From a checkpoint of a small transformer trained on Wikipedia.
Size: 9 layers, width 384, 6 heads of 64, MLP 768 SwiGLU, vocabulary 12275, 22.7M parameters.
Architecture: RMSNorm before and after each block, rotary positions, no biases in attention or MLP, untied embeddings, normalized queries and keys, some layers without positions, local attention windows, exclusive self-attention.
Training: a variant of Muon for these matrices, 499M tokens, 5516 steps.
Each number is 128 + 32 x the weight over its row's rms, rounded and kept within 0 to 255. Layers, rows and columns count from 0. The size above them is the row's rms in percent of the matrix's.

# layer 6 MLP gate, 768x384, rms 0.157, rows 570-580, columns 192-287
size [100  98 102 103  97 101 101 100 100 100  99]
[[ 96 191 194 153 132 152  99 136 106 142 112 158  95 108 113 115 106 133 116 170 160 145 184 124 174 165 173 113  80 122 160  98 134 166  35  50 145 188 142 139 161 111  94 104  95 116 118 113 162 121  77 112  97 101 125 108 194 113 180  69 137 174  83 150 142 154 114 110 131 126  86 155 101  86 154 107 188  95 130  88 105 185 114 101 139 135 107 121 123 107 131 152 126 102  83 114]
 [132 115 122 117  89 157 112 133 154 171 129 122 138 110 120  69 122 174 147 142 162 129 135 127 169 121 124 139 163  96 124 140 110  84 167 125  74 129 147 147 179 115 172  89 111 112 124 122 128 169 197 182 129 114 192 109 106  95  78 183 146 157 114 165  73 167 143 153 191  72 112  96 109 204 165 134 124 148 142 133 126 169 107 154 122 134 170 132 173 155  79 112 124 164 127 176]
 [108 137 155 168 153 100 111  86  95 161 122 117  94 155 134 174 116 154 114  96 132 130  75 174 135 143 131 193 103  75 127 117 163 159 102 167 116  59 147 141  77  85 168 114  77 110 177 117 105 165  92 161 175 120 127  94 157 147 146 131  97 137 116 127 115 111 121  61 133 121 119 112 133 110  37 135 134 145 178 141 151 116  68 206 219 111 136 185 149 137 132 114 175 118 172 107]
 [154 125 117 112  99 189 157 165 137 125  85  79 146 124  91 129 151  49 123 133 173 162 166 129 167  87 162 141 170 133 138 212  89 179  83 114  92 175  88  62 165 152  64  91  99 134 152 119 179  84 101 156 110 121 128 108 123 102 171  69 100 111 210 141  94 142 111 109 126 159 117 157 105 174 178 134 150 132  98 126  72 119  70  98 106 158  80  74 136  93 181 106 112 135 186 105]
 [120 168  92 119 123 125  93 159 112 153 176 107 173 169 143 124  92 119 102 133 118 174 139  94 171 119 168 166 137  57 138 144  82 116 170 102 180 104  71 138 102 148  88 109 108  92 201 146 154 154 135 139 131 117 155 156 149 112 130  35 119 124  96 147  78 142 155  68 121 126 116 136 109  95 143 127 150 122 145 172 145 137 158  76 104 125  85 127 191 227  69 107 105  97 162  83]
 [ 87  82 121 169  84 157 118 104 123 157 130 109 162  94 155 168 151 151 143 114 116 128 104 149 187 109 154  85 165 119 188 133 143 122 119  53 114 118 102  81 114 168 139 114 128 141 123 149  81 152  63 131  92 107 155 113 181 137 164 117  85 137 119  94  97 114 149 116 134 162 111  64 142 127 173 102 147 179 161 133 219 166  93 127  85 153 133 201 116 138 104 135 185 100 130 135]
 [150 165 124 102 120 174 212 110  87  70 126  95 152 119 161 105 136 116 135 108 149 115 141 128 117 117 137  78 117 116 119 150 115  97 153  72  66 141 107 111 161 137 110 121 150 189 118 153  94  68 157 136 143 135 135 124 141 102 174 178 122 119 135 139 116 151 139 135  66 151 134 145 137 180 114 142  53 142 117 148 116 108 130 124 129 132 163  90 120 169  95 144 106 153  86 157]
 [148 122  83 149 150  94 128  93 167 124 119 137  66  98 162 102 124  82 134  99 159 133 133 114 117 107 136 183 154 160 143 104 101 117 163 171 119 110 121 176 114 166  79 158 131 158 142 124 133 171  94 115 139 131 104 156 129 113 111 138  82 165 143 141 128 201 140 183  90 139 126 150 152 139 127  66 129 127 110 102 151 126 125  77 148 117 168 200 164 156 145  82  91 154 117 141]
 [135  92  41 169 127 100 157 148 125  95  98 120 142 138 188  85 111 141 125 117 130 106  39 128 111 115 191 175 158 130 107 185 121 124 126 118 118 106 131  82 119 124 177 107 160 124 122  80 115 166 127  82 124 117  52 119 159 152 136  94 138 209 120 129 115 122 104 108  53 154 130  91 145 109 183 119 117 120 117 145 175 153 143 150  65 121  79  99 122 146 152 127 142 120 101 103]
 [110 157 129 138 126 124 132 135 120 161 103 122 183 138 102 160 128 178 141 155 157  65 133 107 107 160 143 105 124 112 125 166 142 133  89 138 127  67 163 139 136 110 197  88 153 119 127 145 198 176 137 145 141 124  91 181  88 140  79 100 101 141 164  99 112 103  67 108 152 127 124 151 198 161 112 102  88  98 114  72 157 127 153 141 194 145 143 177 196  96 132 158 101  97 128 173]
 [125 155 117 102 173 201 174 136 115 115 142 124 137 136 102  78 143 123 158 118 102 108  96 153 138  88 179 176 163 140 125 142  94 118 107 144 151 105  77 155 181 164 142  98 123  97  96 111 121 136 113  88 141 135 152 127 109 124 115 132 142 154  96 146 169  87 112 152 120 144 120  84 138 124  94 160 152 106 113 167 111  93 169 128  75 104 143  89 119 108 136 109 165 118 102  85]]
# layer 6 MLP up, 768x384, rms 0.174, rows 570-580, columns 192-287
size [103 101  96 104 100  96 106 103  98  99 101]
[[121 112  64 194 129 107  95 113 138 111  98 168  89 161 180 177 164 149  88 128 139 139 105 156 138 143 119 129 142 149 120 200 177 128 155 120 131 121  61 168 169 105 112  96 134 140  70 108 230 136 143 107 157 154 109 120 104 100  80  90 175 117 106 112 146 143 143 138  94 125 188 130  97 165 113 122 173 174 163 146 184 130 165 102 136  89  90 141 141 108 108  98 236 163 129 146]
 [150 159  95 164 151 119 147 126  95 115 135 163 103  88 132 113 166 158  67 177 174 119 109 110 146 120  74 140 102 134 121 146 125 131 116 112 121  90 188 152 155 151 123 175 144 171  61 153 131 138 191 135 125 133 154 161 135 138  92 153 163 110 167 130 201  71 122 139 166 112 110  94  97 102 163 216 132 110 131 143 156  43 118  88 111 153 135 177 165 146  87  94 138 208 127  97]
 [139 204 100 116 133 147 107 150 182 140 152 141 152 110 170  63 133 163 124  79 125 206 132 135 150 152 139 109  94 151 146 160 131 149 110 114  94 197 118 123 167 114 120 161  68 143 115 113  91 158  73 167 143 115 160  81 164 100 175 104  95 126 113 125 149 186 186  82 162 148 128  81  84 129  95  96 127 114 103 129 132 102 106 106 105  61  94 121 166 161  94 121 109 118  88 139]
 [ 94  28 115  95  82 130 106 139  90 133 161  79 124 109 127  83 122 134  65  92 136 111  43 146 138 100 105  97  94 138 104 136 141  97 168 187 131 116 140 106 160 139 150 168 142 102 139 111 134 169 158 181 129 158 121 148 120 109 104 146 103 124 130 153 106  75 124 179 114 147 138 115 138 110  67 111 153 109 128 126  99  88 115 161 146 139 130 140  61 129  83 164 115 136 160 186]
 [ 71 150 125 150 128 134 147  91  95 106 107 108  87 118 116 139 198  89 130  97 141 124 183 101 112 136 129 135 120 155  99 150 166 131  77 139  94 116  90 142 190 132 142 138 150 124 106 118 154 148 122  92  69 140 107 114 100 106  84 135 105  90 172  87  90  81 160 127 154 159 127 132 146 132 197 121 132 116 138 184 122 100 157 107 125  88 132 148  93 143 169  88 130 104 130  94]
 [ 97  93  89  87  99 195 118 124 127 139 160 118 125 108 139 147 148 147  85 133 122 107 111 195  91 122 125 158 129 148 123 128 178 102 167 167 145 153  70 123 108 151 125 122 122 130 110 102 102 173 163 159 110 140  92 174 122 203  64 126 159 173 134  87 196 105  99  93 180 203 164 122 158 128 122  43 158 127 112 110  88 108 107 159  66 136 206 114  88 152  74 132 167 127 155 123]
 [ 81 101 113 112 134 117 120 113  97 174 147 110  92 109 110 131 150 127  96  91 120 221  98 164  87 144 127 114 130 160 141 120 143 113 115 168  73  92 170 135 100  80 125  87 152 116 197 135 179  76 117 110 116 165 150 140 177 130 135  89 123 139 129 146 197  98 110 135 126 163 129 194  92 164 154  67  98 145 180 112 149 118 155 164 150 136 107  99 171 150 203 120 170 133  98  75]
 [147  97  98  97 107  95  98 165 165 139 122 125  92 107 156 137 151 118 108  79 113 102 125 103  76 144 148  57 117 135 124 120 130 162 130 119 138 186 138 182 148 173  66 132 224 109 103 141 111 153 165 117 116  81 152  86 155  93 120 177 112 109 106 211 115 131  89 114 104 148 110 115 141 190  52 126 174 133  64 165 134 124 115 144 103 190  95 159 135 140 114 157 125 155 102 136]
 [147  86 118 133 138  81  87  82  90 161 131 137 132  51 142 107 148  91 115 154 160 152 168  96 104 198 107 184 168 106  82 100 117 104 113 117 179 138 155 104  95 149 185 128 120 108 163  98  76 184 156 137 150 134 125 139 169 108 187 143 147 151 143 168 137 164  90 131 100 105 118 135 164 151 118 127 158 133 103 156  97 168 103 135 152 129 140  71 172 152 111 179 123 128  83 119]
 [ 99  72 176 151 109 189 137 163 145 113 110 100 114  97 104 167  78 162  67  47 142 101  96  92  96 116 102 105 163 145 158 134 194 161 158  81  99 190 157  93 115 150 116 171 126 150  72 111 173 108  78 177  99  82 147 107 129 153 151 129 102 165 104  53 100 133 137 143  64 151 145 155 125 122 128 126  53 138  75  95 107 114  91 141 151 106 138 107  87 163 121  67 128 166 182 168]
 [ 81 194  80 155 147 159 153 123 191  97 126 116 103 154 139 107  86 122  98 125 102 144 218 130 113  89 106 150 122 127 241 115 110 128 156 148  95 108 126  53  71 164 131 181 171  74 114 129 113 186 115 158  73 126 108 108 102 155 133  95  76 128 121 160 106 148  63 174 100 126 123 149 105 163 164 131 103 164 181 138 138 135 146 138 145  66 146 123  98 137 143 141 151 100 124 184]]
# layer 6 MLP down (transposed), 768x384, rms 0.48, rows 570-580, columns 192-287
size [102  99  96 108  99  95 101 101  99 102  99]
[[121 149 139 133 127 107 162 109 136 146 131 166 115 113 170 183 135 134  96 141  71 126 104 116 105  64 201 118 166 156 150 184 189 152 175 144 116 154 147 172  83 132 127 120 166 116 119 170 166 117 136 151 139 140 147  68 122 101 175 114 160  70  86 181 102  86 124 149  72 153  77  38 114 115 115 111 223 122 124 111 121 135 145 154 197 141 130 104 108 117 162 144 150 142 141 188]
 [126 134 136  72  93 175  87 161 101 146 135 216  96  65 172 124 136  95 126 165 139 144 156 137 176 130 157  89 167  74  87 112  92 108  93 158 127 140 161  95 183  88 159 106 122  91 155  57 158 118 195 139 133 138 100 189 139 136 112 160 172  99 158 117 129 104  83 143 145 123 125 107  92 191 165 131 159 123 148 169 151 127 109 168 140 156  92  96  96 129 171  83  56  89 131 150]
 [137 163 137 126 154 125 106  64 119 193 120 141  96  90 107 110 121 109 132 137 136 140 132 116 137 177 145 141 147 201 154 137 105 155 127 133 130 106 125 137 124  95 134 143  86 149 152 126 139 109  83 138 116 129 143  76 118 125 112 122 108 153 132 137 174 114 116 132 209 150 172 163  87 103 107 142 143 135  89  96 138 101 123 137 159 138  70 155  80 134  55  62 115 107 145 182]
 [149 168 132 106 153 128 100 144 160 183 128  95  99 148 112 132 120 115 158  57 115 154 116 146 103 138  92 143 129  52 151 110 131  99 152  91 213 138 135 125  95 129 151 140 151 152  77  55  98 110 130 142  80 135  90 162 117 160 118 163  90 130 108 115 114 164 157 182 139 101 149 136 181 111  97 162 129 163  79 116 152 145 123 148 146 137 186 120 164 153 111 162 140  72 154 117]
 [152 186  64 158 117 148  88 212 176 171 151 143 166 113  93 124 129 132  98 147 127 137 153 121 122 147 144  87 142 134 176 123 131  92  98 134 189 108 144 123 157  92  60 157 130 139 116 106 119 160 111  84 140  98 151 149 159 179 103 172 138 176 126 172  88 144  90 128 153 131 162 121 227  95 110 131 113 173 111 204 111 124 205  16 116  84 102 193  49 127 108 126 130 165 139 113]
 [129 159 113 124 126 138 117 204 105  68 141  86 163 104  97 165 104 105 156  70 136 156 129 137 126 126 132  82 153  81 110  90 101  94 120 142  96 141  94 118 103 186 125 167 127 153  84 135 105 168 140 142  80 126 174 181 144 105  97 170  59 158 133 129 128 105  57 126 121 157  87  79 109 166  98 160 120 173 178  69 122 107 114 125 147 118 112 104  84  90 156 126  97 188 133 115]
 [ 92 111 156 229 114  89 138 134  94 128 132  89 103 129 121 104 112 170 212 166 142 179  86 162 145  99 141  74 182 195 122 105 107  99 140 159 103 122 112  78 118 140 116 115 152 130 102 184 138 125  94 116 143 140 147 120 133  88  68 135  75 117 140 179  84 130 163  94 139 184 122 158  69 103 118 116 169 144 108  83 152 113 135 157 167  93 161 121 107 107 137 105 131 133  48 116]
 [ 93  86 133 118  72  96 131 135 177  35 122 137 110  93 141 103 129 116 109 129 103  78 144 102 136 143 110 146 124 135 111  58 119 146 155  99 179 114 148 177 154 192 131  74 123 133 143 107 112 123 102 104 130 115 174 109 138 204 162 109  93  98  97  39 134 161  88 165 211  87 134 133 138 135 101 108 153  66 126  67 138 123  57 101 126  76 163 132 166 153 137 133 126 135 141 134]
 [139 173 142 117 136 162 129 153 135 151 126 144 132 126 205  85 133 132 165 168 113 121 128 116 103 157  86 165 105 168  95  81 126 168 132 169 144 118 177 156 118 103  97 202 147 162 108 129 182 110 113 131 194 110 107 173  88 141 126 133  88 175 189 126 110 130  73 105 190 115  89  47 170 150 174 159 187  72  91  99 123 125 144 121 133 151 167 134  90 114 137  99 124  83 112 148]
 [169 123 127 230 125 149 107 185 146 130 123 173 166 118 150 150 124 135  69 111 158 188  92 127 147 159 142 105 151 120  85  79 110 129 138 150 106 151 122 150 124 145 159 157  94 111 141 149 112  99 126 113 169 120 164 106  94 149 121 201 140 102  38  92 157  57 120 110 132 105 143  67  87 147 136 135 108 136 104 166 148  82 138  90 167 139 148 132 117 149 143  96 107 104 164 147]
 [133 135  54 119  87 201 164 110  99 121 120 109 119 206  66 153 186 146 107 162 101  61 154 194  99 131 154  71 141 110 172 164 147 161 115 153 108 151 196  90 152 152 152  90 120 102 102 122  85  86 127  72 107  98 134 170 159 118  74 172 162 111 144 120 156 148 115 137 140 132 164 171 103  96 101  79 136  90 129 110 124 100  78 175 100  81 104 158 139 154 108 122 144 155 125 145]]